Part of a small language model's weights.
Training: a variant of SOAP for these matrices, 7364 steps.
Each number is 128 + 32 x the weight over its row's rms, rounded and kept within 0 to 255. Layers, rows and columns count from 0. The size above them is the row's rms in percent of the matrix's.

# layer 5 MLP up, 512x128, rms 0.182, rows 271-297, columns 0-127
size [109 111 121  98 115 105  89 103  98  90  29  54  27 112 133  96 106 104 105  38 119  91 100 105 118 107 107]
[[135 108 145 152  90  94 115 119 154  98 103 187 149 172 211 125 102 144 124 143  97 150 134 131 140 150 170 151 140  62 111 135 105  80 146 144 145 107 113  83 152 122 152  92 114 109  75 159 116 186 146 164 114 164 143 165 134 101 140  81 125 160  99 163 139 107 191 131 107 148 116 139 103 119 161 155 102  55 153 167  96 161 154 109 188 112  75 137 119 104 153 147  87 162  70 150 131 127  97 108 144  63 194 155 113 105 159 154 101 174  89  55 165 176 128 129  99 131 125 109 111 125  70 117 176 200 114 124]
 [124 138  97 113  45 110 134 154 148 160 140 101 113 121 149 105 168 157  98  86 121 137  36 131 125 125 105 123 166 127 145 117 112 108 179  98 105  93 171 145  81 190 141 126 132 176 112 112 131 109 113 122 122 119 193 150 135 207 164 152 103 138 185 103 115 109 122 119 132 143 181 126 153 119  71 135 110  87 213  95 149  79  62 123 134 155 148 113 146 113  97 165 134  92 140 175  97 187  78 124 144 196 142 144 130 135 113 130 164  77 150 140 110 148 106  79 155  66 176 122 152 124 178 145 130 143 136  81]
 [105 119  64 152 179 150 164 156 139 100 128 107 156 178  94  96  49  54 129 143 119 182 105 179 136  92 132  83 155 163 139 141 139 120 147 130 132 122  89 109 170  90 102 107 116 123 130 160 106 128 152 190 119 113 118  82 136 184 110 205 170 130 126 141 158 103 113 126 142 117 132 155 151  87 168 136 166  91 136  58 122 135 150 143 150 117  95 111  69 147  76 129  72 102 152  66 174 127  96 109 171 104 122 144 155  86  78  92  93  79 117  67 172  94 124 161 113 104 165  95 110  98 108 133 156 164 135 134]
 [ 80  88 133  85 172 126 110 107 134 160  93 142 148 139 138  83 168 188  59 127 169 143 101 141 147 169 158  29 175  88 144 141  91 175 156 127 114 136 111 182 139 164  87  95 107  48 104 163 161 109 132  87 179  92 112 206 142 147 119 113 135  86 157  98  93  91 171 184 158 132 165 124 116 130 138  97 142 145 124 139 122 150 152  78 130 200 161 136 134 146 142 164 117 122  95 118 109 168 208  81 139 156 132 117 164 145 149 118 108 141 121 126 133 100  81  96 117 152 118 133 136 143 149 114 100 148 128 184]
 [184 145 127 115 161 137 166 126  91  96 134 100 145 110  84 115  44 129 151 100 149 143 133 169  85 144 143 103 136 186 137 165 154  87 139 113 121 148 104 144  80 135  98 163  96 168 125 161 143  68 101 114 114 107 151 179 145 116 163 148 159 134 108 117 195  25  94 137  97 141  75  57 110 110 167 136 129  94  90 116  87 113 203  69 134 167 149 121 110 101 191 151 103 131 105  98 124 135 167 129 146  74 105 137 109  89 114  91 134 123 126 137 135 150  77 137 119 125  77  79 138 114 126 118 153 132 199 169]
 [188 162 130 205 144 101 159 114 105 120 109 130  86 108 143 161 137 114 125  90  84 101  98 134 114 128 113 133 106 101 165  82 105 122 137 156 144 140 142 151 216 158 136 116 126  74 109 118 186 137  95 163 130 112 131 115 160 204 165  97 147 106 158 138 142  83 153 164 155 165 148 139 142  78 155 122 164 135 107  74 130  97 223 120 169 168 126 122  90 156 121 170 177 103 151 106 173  99 112 151 134 138  86  84 121 104 128 139 111 151 129 109  91 153 128 141 127 179 124  61  55 119 131 154 144 165 218 140]
 [146 131 151 166 180  66 109 120 110 160 109 124  70 118 166 131  99 114  91 116  78 119 100 159 115 135 136  80 138  38 165  79 127 112 142 154 152 170 140 132 138  90 140 112  89 156  85 142 104 118 133 162 133 145 120 172  64 179  99 194 151 112 135 183 113 150 147 129 160 118 169 139 109  60 139  82 176 127 158 107 124 116 147 114 169 123  74 161 131  60 146  77  98 130 153 111 155 128 113 168 104  52 151  54 180  95 118 183 151 114 121 110 140 150 125  92 106 147 141 158  90 109 123 139  73 138 159 108]
 [153 141 111 135 160 161  52 138 120  97 140 110 140  99 143  97 108 121 110 177 157 112  90 141  35  71 142 111 128 151 170  88 123 111 121 121  56 122 132 131 147 103 101 123 102 152 170  82 128 120  75 159 170 158 123 218 163 151 131 136 122 120 135  88 148 114 135  51 149 132 125 177 130 107 145  91  89 144 112 100 176  44 116 138 104  99 197 121  61 120 103 137 179 131 139  67 101 153 126 127 139  92 125  94 133 182 150  80 179 171 139 117 112 144 133 156 102 116  97 114 151 112 144 168 134 178 155 115]
 [127 143 178 109 144  69 129 122 117 130 118 128 157 139 207 102 122 138 194 113 100 110 107 119 159 155 146 148 107 165  98 120 107  50 148 110 146 113 169 192 160 147 102  70 146 145 200 183 167 112 124 110 147 151 153 131 162 173 144 178  70  99 150 112 147  94  65  97 165 147  54 121 156  62 159  98 120  72 103 149  95  99 132 110 140 145 130 136 133 122 126  93 156  82 111 134 134  91  55 122 125 126 144 149 125 127 181  99 139 123 112 156 109 168 106 129 108 143 182 139 110 136 127 212  98 125  71 124]
 [152 132 147 104 124 103  97 139  92 105  59 125 126 111 167 146 114 139 163  77 128  69  58 159 142 195 161  76 116 136 107  97 122 137 142 127 136 134 119 173 173 207  82  85  95  51 178 122 177 122 122  84 152 140  94 107 149 112 167 153  98 135 145 131 103 125  55 120 169 152 141  90  99 156  89 151  86 105 159 131 208 137 138 117  89  80 145 128 117 184 133 109 141  85 166 133 144 154 105 147 151 162 151 130 171 138 169 188 121 156 124 118 110 153 106 109 108  71 161 171 150 134 105 183 154 139 124 121]
 [180 120 194 109 115 138 157  98 132 169 123 131 106 104 147 119 108 116 105 119 117 132 110 149 114 110 175  98 149 112 119 123 135 166 144 168 158 129 100 161 153 102  86 128 120 129 117  49 179 185 110 118  69 122 101 185 217 117  65 131 108 171 121 134 115 105 102  81 119 201  93 111 128 156 116 131 142 129 124  39 106 100 145 123 103 141 128 152  58 148 122  57 139 127 182 147 163 105 126 124 155  69 195 123 131 183 103 129 166 122 151 116  80 153  93 131 130 150 114 113 110 123 164 154 194 119 173  88]
 [133 141 128 176 167 163 126 142 167 127 113 154 149 124 156  50 111 165 132 182 112 148  99 102 126 120 155 137 164 101 111 118  52 195 200 169  58 122 104  88  76 146 154 131 161 142 122 117 121 122  70  93 148 110  42 144 130 204  96 140 142 156 141  97  97  99 157  74 145 111 148 150 113 143  98 120 152 121 125 100 130 162 191 136  76 148 142  94 125 145 118 160 203 121 141 167 150 141 123 164 134  95 137 102  79 130 139 146 152 136 108 158 109 126  79 137 116 125 155 111 123 120 154 202 182 128 192 121]
 [179  94 100 107 191  99 174 109 169 152  96  72  78 153 144  38 118  98 141 100 130 165 142 101 148 140 131  89 178 126 112 181 113 111 185 178 137 121  79 101 115 125 118 162 179  97 128 147 170 130  95 170 104 126 140 141 158 139 143 163 145 234 117  88 122 134  93  62 137 115 127 120 129 114 148 120 182 141  98 156 130 116 137 129 121 125  78 142 132 110  91 130 156 136 147  74 155 116 144 135 135  74 183 173 115 168 139  84 123 159 112 171  80  72 128 132  94 125 125 117  97 198 143 132 146 169 128  85]
 [105  56 140 132 104  91 133 100  86 137 105  25  99 148 148 125 149  95 146  95  95 118 144 154 192 115  87 152 151 134 102 118  83 179 148 148 186 136 119 129 105 158 109 159 144 149 119 113 142 121 123 156 134 141 115 214 144 112 120 170 100 121  94 121 115 178 114 127 139 119 147 116 114  99  99  91 201 121 168  97 166  92 124 122 180 160 117 214  91  59 108 132 141 152 125 104 164 128 124 157 111 146  84 176 116 154 142 113 139 137 133 119 147 208  98 112  66 110 126 144 115 126 117 160 183 138  46 149]
 [143 106 145  46  95 140 142  99 152 172  71 113 185 130 124 149 124  71 132 149 152 148 109 132 157 106 176 149 140 124 152 141 124 103 154 163 174 170 137 120 128 161 123 179 159 103 116  84 168 150  70 114 138 123 141 149 100 108 107 134 192 162  72 127 142  51 166  91 110 150  49 128 187 164 163 163 104 145 138 126 155 156 126 147 200 131 143 165 110  73 126 113 146 102 166 147 152 144 191 226  98 102 141 140 122 122 158 135 121 100 120 151 130 107 112 119 123  46 131 145 137 178 117 133 133  91  98 127]
 [102 117 119 124 111 124 171 133 160 136 144 146  96 131  94 127 182  92  83 128 156 159  89 103 104  94 180 139 149 112 109 152 150 183 157 119 108 103  98 107 170 161 130 172  71 176 106 162  89 119 139 185 126 121 150 159  96 163 121 123 175 105 141 107 132  81 119 155 139 124 153 152 153  99 152  65 135 103 152  97 168 164 122 107 123 100  77  71  90  63 104  44 117 136 102  47 140 197 131 117 110  77  86  89 100 118 113 137  85  95  80 118 158 162  66 168  95 159 143 154  69 112 108 115 108 131 116 104]
 [114 126 113 107 156 108 122 133 142 135  55 185 100 139 130 147 127 120 143 111 152 146 125  87 146  89 174 131 157 133 125 154 143 146 115 160 124  88  75 107 157 164 163 147 165 103 130 159 154 102 154  82 136  79 138 104 101 129 123 126  70 119 148 105 203 144 145 122 129 183 115 110  63  56 158 120 163 116 102 121 122 126 138  94 103  78  81 123  98 133 160 104 138 133 157 122 117 155  98 159 159 128 157 148  72  27 131 101 153  52 154 121 104 123 119 138 148 141 122 166 135  37 171 159 234 118 150 148]
 [ 41 114 111  96 107  83 166  82 101 177  91 110 177 170 119 164 156 153 140 101 168 112  90 164 123  98 117 142 133  80 146 126  63 120 131 165 113 111 138 177  65 110 167 181 144 132 128 133  88  71 177  94 158 122 111 160 155 177 121 129  60  95 142 124 107 130 133 111 127 117 184 157  93 118 106 160  69 114 107 142 191 111 133 141 132 110 146 101 131 142  88 106 123 207 201 125 168 137  67  91 159 147  86 106 121  76  99 108 139 146 132 108 102 112  93 126 126  45 136 127 147 137 118 144 133 153 133 120]
 [129 105 181 121 144 112 104  83 122 164  98 103 156 122 142 161 121 110 123 109 110  99 172 107 148 119 165 127 116 143 127 116 150 153 140 118 168  93 111 109 140 113 133 115  87 144 114 189 174 127 189  72 140 125  65 138 101 177 165 157 180  69 129  56 115  81 119 100 202 110 153 189 147 164 161 124  90  52  79 136 138 121 177 154 183 140 120 113 115 143 110  99 110 135 164 120 104 121 102 141  71 118 163 134 190  95 212 130 116 151 112 166  92 140 125 110 161 183  72  93 128 115  95 171 109 131 166 145]
 [126 124 192 125 133 110 200 142 131 131 149 169  90  98 134  83 104 143 190  99 146  94  59 135  57 146 140  98 215 129 140  69  98 204 205 143 133 177  92 142 141 135 124 169 129 110 133  87 195 125 147 105 107 117 100 117 120 134  75 181 109 180  84 110 109 124 134 101 161  98 115 152 106 114 163 112 112 121 129 102 163 104 149 108 112 135 135 128 119  97 127 124 164 122 164 121 176 103 105  78 128  81 102 105 151 157 137  81 170 125 158 163 110 118 116 137 154  93  98  88 104 118  92 111 218 129 112 135]
 [139 123 140 104 182 103 147 109  95 114 131 177 109  94 154 136 141 124 120  96 143 111 127 149 102 135 139  96 150  82  83 147 120 130 134 139 150 117 124 156 128 161 133 115 145  88 114  79 158 128 104 133  96 102 127 179 105 156 154  56 124 159 104 123 137 134 161  22  97 169 187 120 126 159  97 173  49 168 137 182 123 182  95 118 151 126 213  96  79 110 147 123  68  89 126 142 121 187 142 176 157 112 123  96 149  62 156 137  57 100 154 113  72 133  98 126  62 116 148 133 133 135 120 119 119 151  67 123]
 [159 129  84  67 130 142  71 148 182 144 133 162 135 132 157 116 150 120 134 105 141 124  42  99 157 103 135 150  71 159 196 108  87  92 141 118  90 132 103 120 158 151 100 109 147 182 132 130 158  54  99 164 141  93 106 155 155 150 132 164 162 149 117  80 112 117 118  75 111 105 166 147 157 128 167 104 159 106  61  85 179 138 122 112 123 159 122 116  68 150  63 126 164 180  86  61  69 154 160 131 100  85 109 100 159 138  99  88 141 114  97  90  79 137 147  95 142 122 151 136 141  81 126 178 129 146 156 118]
 [114 106 159 176  99 118 135  94 167 152 104 129 137 142 110 134 111  75 123 127 103  82 130 176 142 115 189  96 161 159 116 183 161  66 131 125  99 139 107 144 144 132 131  99 113 126  59 138 197 110 161 116  84 111  67 101 137 120  77 110  81 186  85 165 142 177 158 141 123 159  92 132 130 157 140 178 111 103 139 156 151 112 116 167  74 123 188 117 134 100 115 176 106 135 126 127 127 106 119 125 150 157 182 111 103 160 145 104 107 159  85 152 162 120  84 122  92 189 170 148 166 192  33 194 131 119 146 116]
 [ 91 103 179  92 130 179 153 127 163  74 109  81 127 139 154  93 108  59 132 142 154 100 115 134 112 111 138  97 118 158 172 182 148 110 135 164  94 109  67 137 151 169 120 136 128 128 145 145 118 161  72 160 121 150 192 126 138 143  99  98  96 178 182  71 128  93 135 160  77 150  91 115 159  68 115 135 136 107 134  84 109 123 102  42 147 115 193 151  80 165 112 136 116 138 127  79  98 120  98 107 108 165 123 172 132 101 106 119 142 184 146 102 111 119 143 151  75 173 158  84 146 139 174 200 182 122 158 136]
 [176 122 167  71 159 103  91 140 175  95 138 113 127 166 144 114  63 139 153 154 115  75 196 129  70  95 158 137 148  94 149 116 115  93 144 145 126 184 120 102 127  98 133 135  84 141 114 158 148 134 146 107 153 119 198 110  92  84 139 161 154 134 117  70 165  81 104 137 166 159 145 142 142 142 127 158 129 111 123 123  90 178 112 116 186 112 105  98  51 136 130 174 131 128 112 174 103 124 134 149 143  79 179 130 184 181 121 105 135 188 125 114 133 113  99 138  89 180 196 115 123 187 194 112 105 195 136 132]
 [171 120 145 120 214 133 108  51 170 150 143 180 161 145 117  61 136 107 157 111 174 142 141 148  59 149  94 165 185 151 189 123  98 117 165 101 154  89 184 151 104 128 186 127 116 120 193 100 146 152 136 128 153 118  92 130 116 109 149 161 183  87 132 158 136 104 160  98 135 171 110 135 203 110 111 133 160 182  90 147 170  76 128 125 151 115 109 100 134 163 120 108  96 131 146 142 158 122 141 140 110  99  84  69 102 119 118 171  90 144 128 113 131 136 109 126 146 162 149  67 155 156 122 195  73 156 130 141]
 [101 103 197 181 146 117 156 139 138 154 140  96 142 149 127 133 132 132 114 102 160 120 143  85 140 179 132 104 136 141  72 147  96 163 157  82 175 149 123 144 155 135 120 131 116  71 126 120 143 105 118 124 135 153 102 130 112 170 163  83 165 154 142 176  83 156 119 114 145 130 122 142 135 167 130 106 120  54 183  62 205 163  89 146 158 156 144  74  65 137 134 149 146 170  74 139 144  90  83 107  96  85 101  77 209 106  70 162  99 104 140 190 121 103 131 120 137  80  76 114 104  88 155 131 170 116 154  92]]
# layer 5 MLP down (transposed), 512x128, rms 0.18, rows 271-297, columns 0-127
size [105 111 109 108 111 103  96  92 101  95  24  73  34 110 116  98 110 102  99  39 110  90 101 105 106 115 109]
[[159 120 124  62 111 147  78  56 163 155 156 138 158 138 127 161 110 130 104 124 118 166 137 132 118  85  88 151 140 162 104 119  94  97  98 102 120 129 141 177 168 150 119 127 123 104 175 129 160  91 106 137 163 143  96  96  62 118 133 117 179 168 108 107 109  87 132 144 168 115 118  75 161 134 109 102  71 142  92 125 144  94 198  98  91 137  97  98 103 115 171 161 152 104 109 123 132 175 128 195  97 177  95 157 203 121  93 201 156  99 134 128 135 179 145 157  97 184 156  48 189 154 116 147 120 131 137 103]
 [140 141 124 112 199 137 130 174 165 117  93  78  92 141 130 114 182 108  81 120 135 123 187  70 156 124 139 132 112 130 140 121 135  95  93 125 109 130 103 122 127 113  98 142 144 141 135 147 110 159 145  99  73 179 124 137 109 123 138 110 136  80  72 161  36 181  66 155 125 107  70 124  68  91 145 142 134 136 126 110  75 106 102 137  83 146 136 111 162 172 101 154 106 136  94 103 180 127 178 130 114 168 152 139 101  90 125 138  77 122 107 231 145 166 100  94  52  98 110  74  92 124 113  97 148  99 141 159]
 [129 145 172 126 122  72 162 106 127  95 155 180 152 106  96 106 123 132 110 105 151  89 167 124 152 124 146 138 126 137 148  63 164 139 146 158 113 142  88 162  80 108 182 145 104 148 124 149 105 136 102 136 134 154  64 127  82 137 164 128 149 151 147  82 113 169 188 138  96 127 152 121 128 101 138 111 130 149 144  66 115 168  47 113 150  47  75 175 146 150 145 163 144 143 154 223 114 111 191 159  71 116  79 127  74 159  93  86 166 134 131 107 122 191 111 171 153 108 162 172 128  91 150 132 119 160 102 156]
 [119 129 157 136  62 161 125 136 127 185  89 181 135 120  71 121 170 153 118 151 174  98 109 182 129 110 130 167 127  77 192 148 138 119  94 157 141 152  59  75 148 188 118  82 226 170 154 160 170 156 105 105 107 101 134  92 123 134 106 152  95 173 165 164 154 134 153 116 111 166 141 166 129 100 102 134 116  70 105 180 169 138 173 122 164 155  90 107 119 173 127 124 190  90 142 135 158 117 100 118  78 113 109 122 175 119 175 148 128 141 125  73 156 105 127 116 152 140 128 141 128 189 142 175  85 135 122 147]
 [129  87 156 186 130 158  98 137 156 101 148  87 114 144 115 155 142 110 136 137 160 103 125 132 104  96 137 109  94 134 140 103 103  86 139 103 174  93 159 136 147 136 111 179 146  80 117  62 135 117 195  91 106 107  96 122 112 114 123  96  80 119  84 140 162 121 128 124 131 115  58 129 122 140 175 164 127  90 156 109 159  48 162 137 136 139 175 110 162 100 201 133 132  81 163 141 132 109 183 198 170 171 172 172 113 137 102 167 101 132 148 200 105 124 115  96 116  77 112 139  88  51  93 133 103 208 139 139]
 [ 71 121  81  88 125 130  82 197 146  81 134 160 173 187  81 124 160 104 144 108  87 152 175 131 158 132  91 146 126 148 102 102 148  87 118 163  69 139 151 118 107 162  89 132 100  72 158  88  96 111 139 123 171  93 119 146 147  83 169 137 166 150 120 126  91 119 153 125 145 141  38 115  97 128 158 122 131 159 118 156 192 153 143 137  97 111 149  82 189  85 151 147 112 145 116 111 126 139  58 171 195 112 131  96 177 141 121 141 127 137 178 127 172 108 144 162  97 132 109 148 125  91 120 169  53 161 140 173]
 [109 109  99 164 115 137  73 150 104 112 116 107 129 194 107 205 130 128 202  78 155 119  69 121 110 139 160 142 129 114 122 113 125 101  79 114 126 124 122 115 133 155  84 119 160 105 221  65  81 128 160 101 112 153 136 201  71 111  72 162 140 159  72 194 187  90 168 142  92 154 122  71  95 138  70 118  99 147  80 119 125 172 135 103 120 104 127 161 154 178 169 122 135 130 128 168 148 190 160 157 134 131 127 129 128 179  79 143 157 118 135 145 131 130 141  93 145 127 138 159 101 146 104 128  80 116 146 134]
 [104 116 154 103 133  90 120 100 125 126 173 119  78 137 138 138 135 160  80 125 103 125 116 136 152 159 159 163 105 170 138 138 132 144 144  78 109 107 155 177 163  98 127 108 141 123 139 110 145 148  60 172 116 115 115 144  82 135  61 104 155 107  80 152 112 118 181 110 151 122  80 143 130 113 150  48  86 183 121  84 102  59 193 176  91 131 142 103 173  87 115 145 143 160 147 147 141 133 165 145  67 153 152 166  94 172 167 131 144 138 161 155 143 169 131 200 122 144 123 135  65  72 142  32 115 153  91 138]
 [ 81  76 104  71 124 140 142 109  75  89 114 161 136 140 180 141 142  82 104 192  66 134 126 101 134 168 177 115 122  98 178 145 161 108 128 124 166 167  90 165  99 132 159 137 137 159 110  98 108 120  98  86 103 129 136 133  84 134  80 163 143 132 150 135  90  95 186 147 138 125 123  97  89 118 142 108 110 147 232 123 164  65 138 139 137 141 158 116 135 133 137  79 187  81 128 163 157 146 202 127  62 127 118  86  99 107  99 125 114 133 144 136 115 113 183 125 124 103  81 160  92  76 104  69 177 124 151 143]
 [132 128 125 125  55 150  88  55 176 124 197 124 184 167 105 157 119 112 109 106 101 163 116 119  55 148 170 102 160 117 137 159 156 138  87  76 134 159  88  63 111 128 140 173 195 140 126 155 154  77 119 135  98 103  87 109  82 135 132 121 180 131 148  74 149 116 181 114 129 116  96  62 125 102 163 117  89 141 110 113 128 145 121 121 158  63 140 121 142 116 185 190 118 111  97  90 123 185 141  73 139  99 107 138 110 143 107 147 132  84 134 103 106 149 185 111 107 123  89 159 106 141 196 148 114  86 132 117]
 [151 106 151  64 108 119 120  98 165  80 164  38 116 147  59 108 107 146 117 124 105 158 135  79  91 148 111 165 108 124 185 163 109 113 138  81 111 119  78  71  97 163 145 147 126 165 126 174 171 135 123  84 134 141 112 153 159  76 181 191  92 131 165 173 111 109  94 103 163 150 141 120 118 124  92 153 133 140 127 136 139 166 136  78 154 113 164 165 155 157 141 177 103 129  71 114 168 155 149 149 150 113 173  91 143 159 144 169 127 144 108 143  93 118 170  63 168  62 110 112 159 106 166 142 114 128  53 132]
 [109 138 165 100 107 105  87 123 117 211 139 164 172 129 133 155 101 142 137 112 135  86 142  55 106 115 144 160 111  80 155 136 184 111 130 175 155 142 118 122 135 149 137 139 108 131 198 122 115 134 136 130 134 118 101 136 100  50 184 115  95  93 114 129 178  79 121 150 131 125 141 111  82 154 140 180  82 128 125 105  99 177  78 172 131 116 133 144 157 109 109 178 117 116 120 105 119 107  95  79 198 177  81 160 112 128 144 205 169 163  53 161 119 158 164  69 132  94 111 153 150 152 111  80 103 145 133 188]
 [122 117 134 136 119 159  76 146 129 111 138 138 203  98  81 144 120 174 131  95 155  77 100 134 130 104 194 180 142 138 103 101 131 132 141  94 155 112 149 126 124 101 170  97 135  67  92  91  86 152 138 125 147 147 113 156 171  56 149 118 134 112 127 136 148 135 182 115 112  48  51 233  63 138 123 129  81 121 164 101 166 134 146 166 119  98  86 138 109 173 140 133  89 136 103 177 143 110 116 134  97 185  85 139  67 103 135 113 153 140 133  99 120 132 143 140 190 172 133 186 146  88  89 125 134 120 105 139]
 [ 59 122 177 105 103 133 135 129 160 132 120 143  74  68 171 135  97  84 117 171 173 114  76 169  64 128 153 117 107 136 168 156 125 114 161 100 100 164 118  88 149 162 127  86 146 120 120 145 202 118 110 134  34 117 160 123  99 142 142  81 150 174 160 105 132 107 131 160 130 115 151  91 208 180 156  59 137 163 137 163 108 155  74 150 135  90 139 175  63 119 123 146 114 117 165 136 139 106 147 164 152 136 145 120 131  83 172 176 126 126 104 126 103 108 134 169 166 167  88 110 178 149 159 169 129 144 140 154]
 [131 138 110  84  78 126 134 137 126 112 130 156 113 116  94 121 141 100 142 110 138 111 139  98  96 124 120 173  90  78 176 160  99 103 154 107 181 117 147 136 200 167 149 145 164 107 132  96  94 181 101 168 131 123 135 111  16 138 151 135 154 138 116 133  99 159 141 116 124 107  84 116 141 134 170 107  80 120 120 126  81 123 119 167 223 122 105 181 120  96 119 123 121 131 139 153 181  96 158 255 101 131 120 182 126 109 101 108  98  87  89 111 147  99 128 115 116 113 120 144 164 143 127  95 107  83 115 113]
 [122 132  56 103 116 134  99 155 186 133 182  86 164 163 127 113 178 109 130 131 125 159 129 141  64  99 151 148 109  98 125 140 148 125  89 141 127 150 129 155  73 175 122  92 200 109 197 119 164 215  90 132 151 132 134 102 103  65  91 140 121 167 116 161 171 164  84 138 143 134  88 144 108 114 109  34  97  79  98 127 112 117 131 101  90 148 201 116  99 144 131 145 174 123 163  92 131 151 134 152 126 155 131 124 136 142 140  95 104 167 108 151 161 162 156 128 167  70  87  86 101 123 155 162  97 101  79 140]
 [178  91 102 141 103 161 132 119 104 212 115 189 123 167  82 146  85 168  89 110 149 146 134 171 159 175 129 129 119 149 160 131 107 165 129 122 140 145 141 127 143 119 105  95 122 138 125 171 120 163  84 179 102 137 121 161 132  96 156  85 116 139 159 119 118 142 103 142 182 105 121 162 198 142 118 143 124 129 200  74  53  46 117  64  82 104 126 182 139 119 185  80 134 123  94 132 122 139 122 111 118 102 138 166 164 132  90 106 138 131 142  96 147 126 194  79 197 147 120 193 133 134 103 152 113 130  70 139]
 [198 144 146 186  74 185 152 105 140 116  69 124 156 195 154 185 164  84 128 139 112 122 107 133 159  73 177 163 137 117 158 118 183 168 124  97 139 126 150 132 161 164 130 157 212 108 135 123 145 121  88 143 129 144 122  89 128  98 102 169 176 101 115 121 149 142  92 104  93 145 146  63 118 149 125  91 111 119  99  68  62 109 128 103 102  77 171 108 160 142 109 154 124 157  81 142  85 153 144 133 110 106  99 175  67 131 121  87 173 125 111 101 145 137 141 160 161 167 116  82 160 175 128 107 112  91 184 132]
 [176 132 101 129  99 103 112 135 113 132 175 128 122 167 151  97 129  88 108 111 141 178 132 115 163 128 121  99 103 135 153 155 174 142 136 120 109 163 161 158 162 153 147 144 109 135  97 111  58  68 138 171 134 121 132  20 149 116  69 137 123 141  95 145 174 115 228 102  76 150 181 123  87 161 162 165 124 143 123 143  97 106  91  91 128 107 165 101 117 116 156 120  81  54 126  95 143 121 102 127 146 171 117 151 102 119  91  95  84 153 142 132 146 207 123  92  92 117 197 139 163  99 103  66 138 127 133 165]
 [159 107  63 141  76  74 152 162  95 141 160 113 106 123  96 142 126 168 153  79 120  51 161 157 148 175 146 163 127 132 107 168 178 117 158 102 128 100 138 179 129 140  75 111 128 173 113 103 130 202 145 152  75 165  93 112 128 211 152 149 181 139  88 168 132 118 140 131 120 156 116 134 120 118  73 109 121 110 157  70  96 113 185 128 128 147  89 147 127 155  96 113 119  97 136 139 131 121 181 130 123 110 156 126 225 170 157  99 125 138 142 137 108  96 141 138 179 194 107 136 203 104 122 119 107  92 142 163]
 [ 98 143 141 205  82 112 106  54 131 158 109 104  63 167 152 150 102 116 126 165 120 129 144 133 168 106 129 110 147 133 116  76  76  55  88 157 114 174 125 129 123 111 140 116 101 137 134 171 119  80 179  71  81 186 117 103 152 112 155 164 105 113 175  82 149  86 104 152 155 153 143 137  94 117 111 117 136 141 115  77 102 126  97 116 165 110 150 116 149 213 135 121 153  65 113 154 131  87 175 169 129 124 139 110 169  92  74 108 115 133  84 161 202 154 165 155 153 141 153 103 135  94 156 163 168 109 151 165]
 [148 132 159 133 157 158 151  84 135  98 137 154 124 122 105 176 124  84 101  80 114 108 135 115  56 182 158 140  69 145 200 144 171  80 107 127 107 144 107 142 115  99 150 106 154 120 172 117 149 114  89 121 115 157 137 149  86  74 130 122 126 162 205 146 157  67 136  99 144 148 129 146 150 103 124 133 183  87 152  89 150  72 118  59 133 146 154 108 134  95  81 210 180 117 125 121 124 112 219 136 132 123 116 156  97 128 177 231 135 140 145 118 123 108 163 166 116 171 126 125 150 103 150 114 167 127 137 125]
 [139 136 130 192 158 153 181 137 144 132 147 116 130 120 137 136 135 106 139 167 102 170 108 185 143  86 141 133 140 189  81 136 155 162  77 148 110 132 196 133 155 165 126 151  90 122 162 120 150 108 141 149 153 167 140 114 110  76 221  97 218 100 141 105 133 109 199 146 116  70 144 123  90  92 116 124 157 126 169  98 141 109 123 162 124  94 193 105 119  79  74 108 125 115  83 136 114 149  89 105 139 109 176 135 116 106 118 114 157 145  30 160 118 142 173 157 118  94 125 176 108 144 139 129  80 110 131 188]
 [113 123 107 121 144 103 109 139 111 172 152 159 155 149 118 182 190 159  97 167 111 181 134 163  98 159 129 161 132 113 112  95 130 145 149 132  70  86 103 166  93  99 139 102 184 108 146 105 134 152 137 112 139 158 139 134  73  81 166 162 124  97 136 195 115 146 173 125 206 130 103 152 103 142 112  91 120 128 147 148 141  87  98  56 190 147 111 128 171 131 145 166 145 133 148 115  60 151 146 156  81 116 146 111 138 116 198 117 107 169 132 180 212 132 119  85 105 115  92 215 145 123  98 101 139 174  84 117]
 [157 101 162 117  89 140  78  73 183 152 193 189 130  89  99 177  72 103 111 120 163 131 106 108 101 113 119 133  72 143 120  93 129  82  85 106 124 149 109 122 144 140  75 107 114 151 158  97 167 115 113 101 163 102 109  96  94  92 181 104 102 138 234 103  81 125 168 128 131 139 153 161 135 127 140  74 163  91 144 122  99 127 172 111 101 155 124 105  87 151 142 177 122 120 141  75  75 138 123 166 156  96 119 152 105 154 123 151 123 126 213  78 114 147 135 118 128  81 145 171 169 198 141 138 126 158 134  91]
 [180 101 149  70 134 157  55 105 142 143 140 157  94 122  94 154 127  65 114 112 167 128 145 132 103 192 107 153 120 121 175  95 149 162 136 122  91 101  97 143  89 132  73  88 143 153 118  67 116 155  92 120 160 105 127 103 121 118 131  94 101 174 165  74 118 174 206 128 137 174 175 170 130 179 119 135 194 125 135 207 152 113 105 106 148 157 143 153 135 160 193 118 137  89 134 119 115 114 150 198 180  69 121 154 115 149 136 155 164 126 111 160 140 121 121 106 180  87  79 147 107  76 131  96 130 149 152 118]
 [115  82 212  78  80 162 153  77  87 158 118 140 151  95 105 102 155 208 161 186 155 111 183 149 131 108 118 136 168 127 101 132 123  73 124 137 139 183 152 134 113 115 150 119 122 139  52 106  80 132  82  90  85 110 175 177 129 125 161 109 160  99 140 109 164 102 154 125 202 105  98 184 137  76 135 129 117 136  92 145 164 163 101 156 144 140 119  86 120 145 157 154 123 128 151 102 171 109 158 123 104  81 161 159 187 133 111 205  89 150 134 105 115  75 156 121 124 129 115 100 152  89 100 113  90 106 122 109]]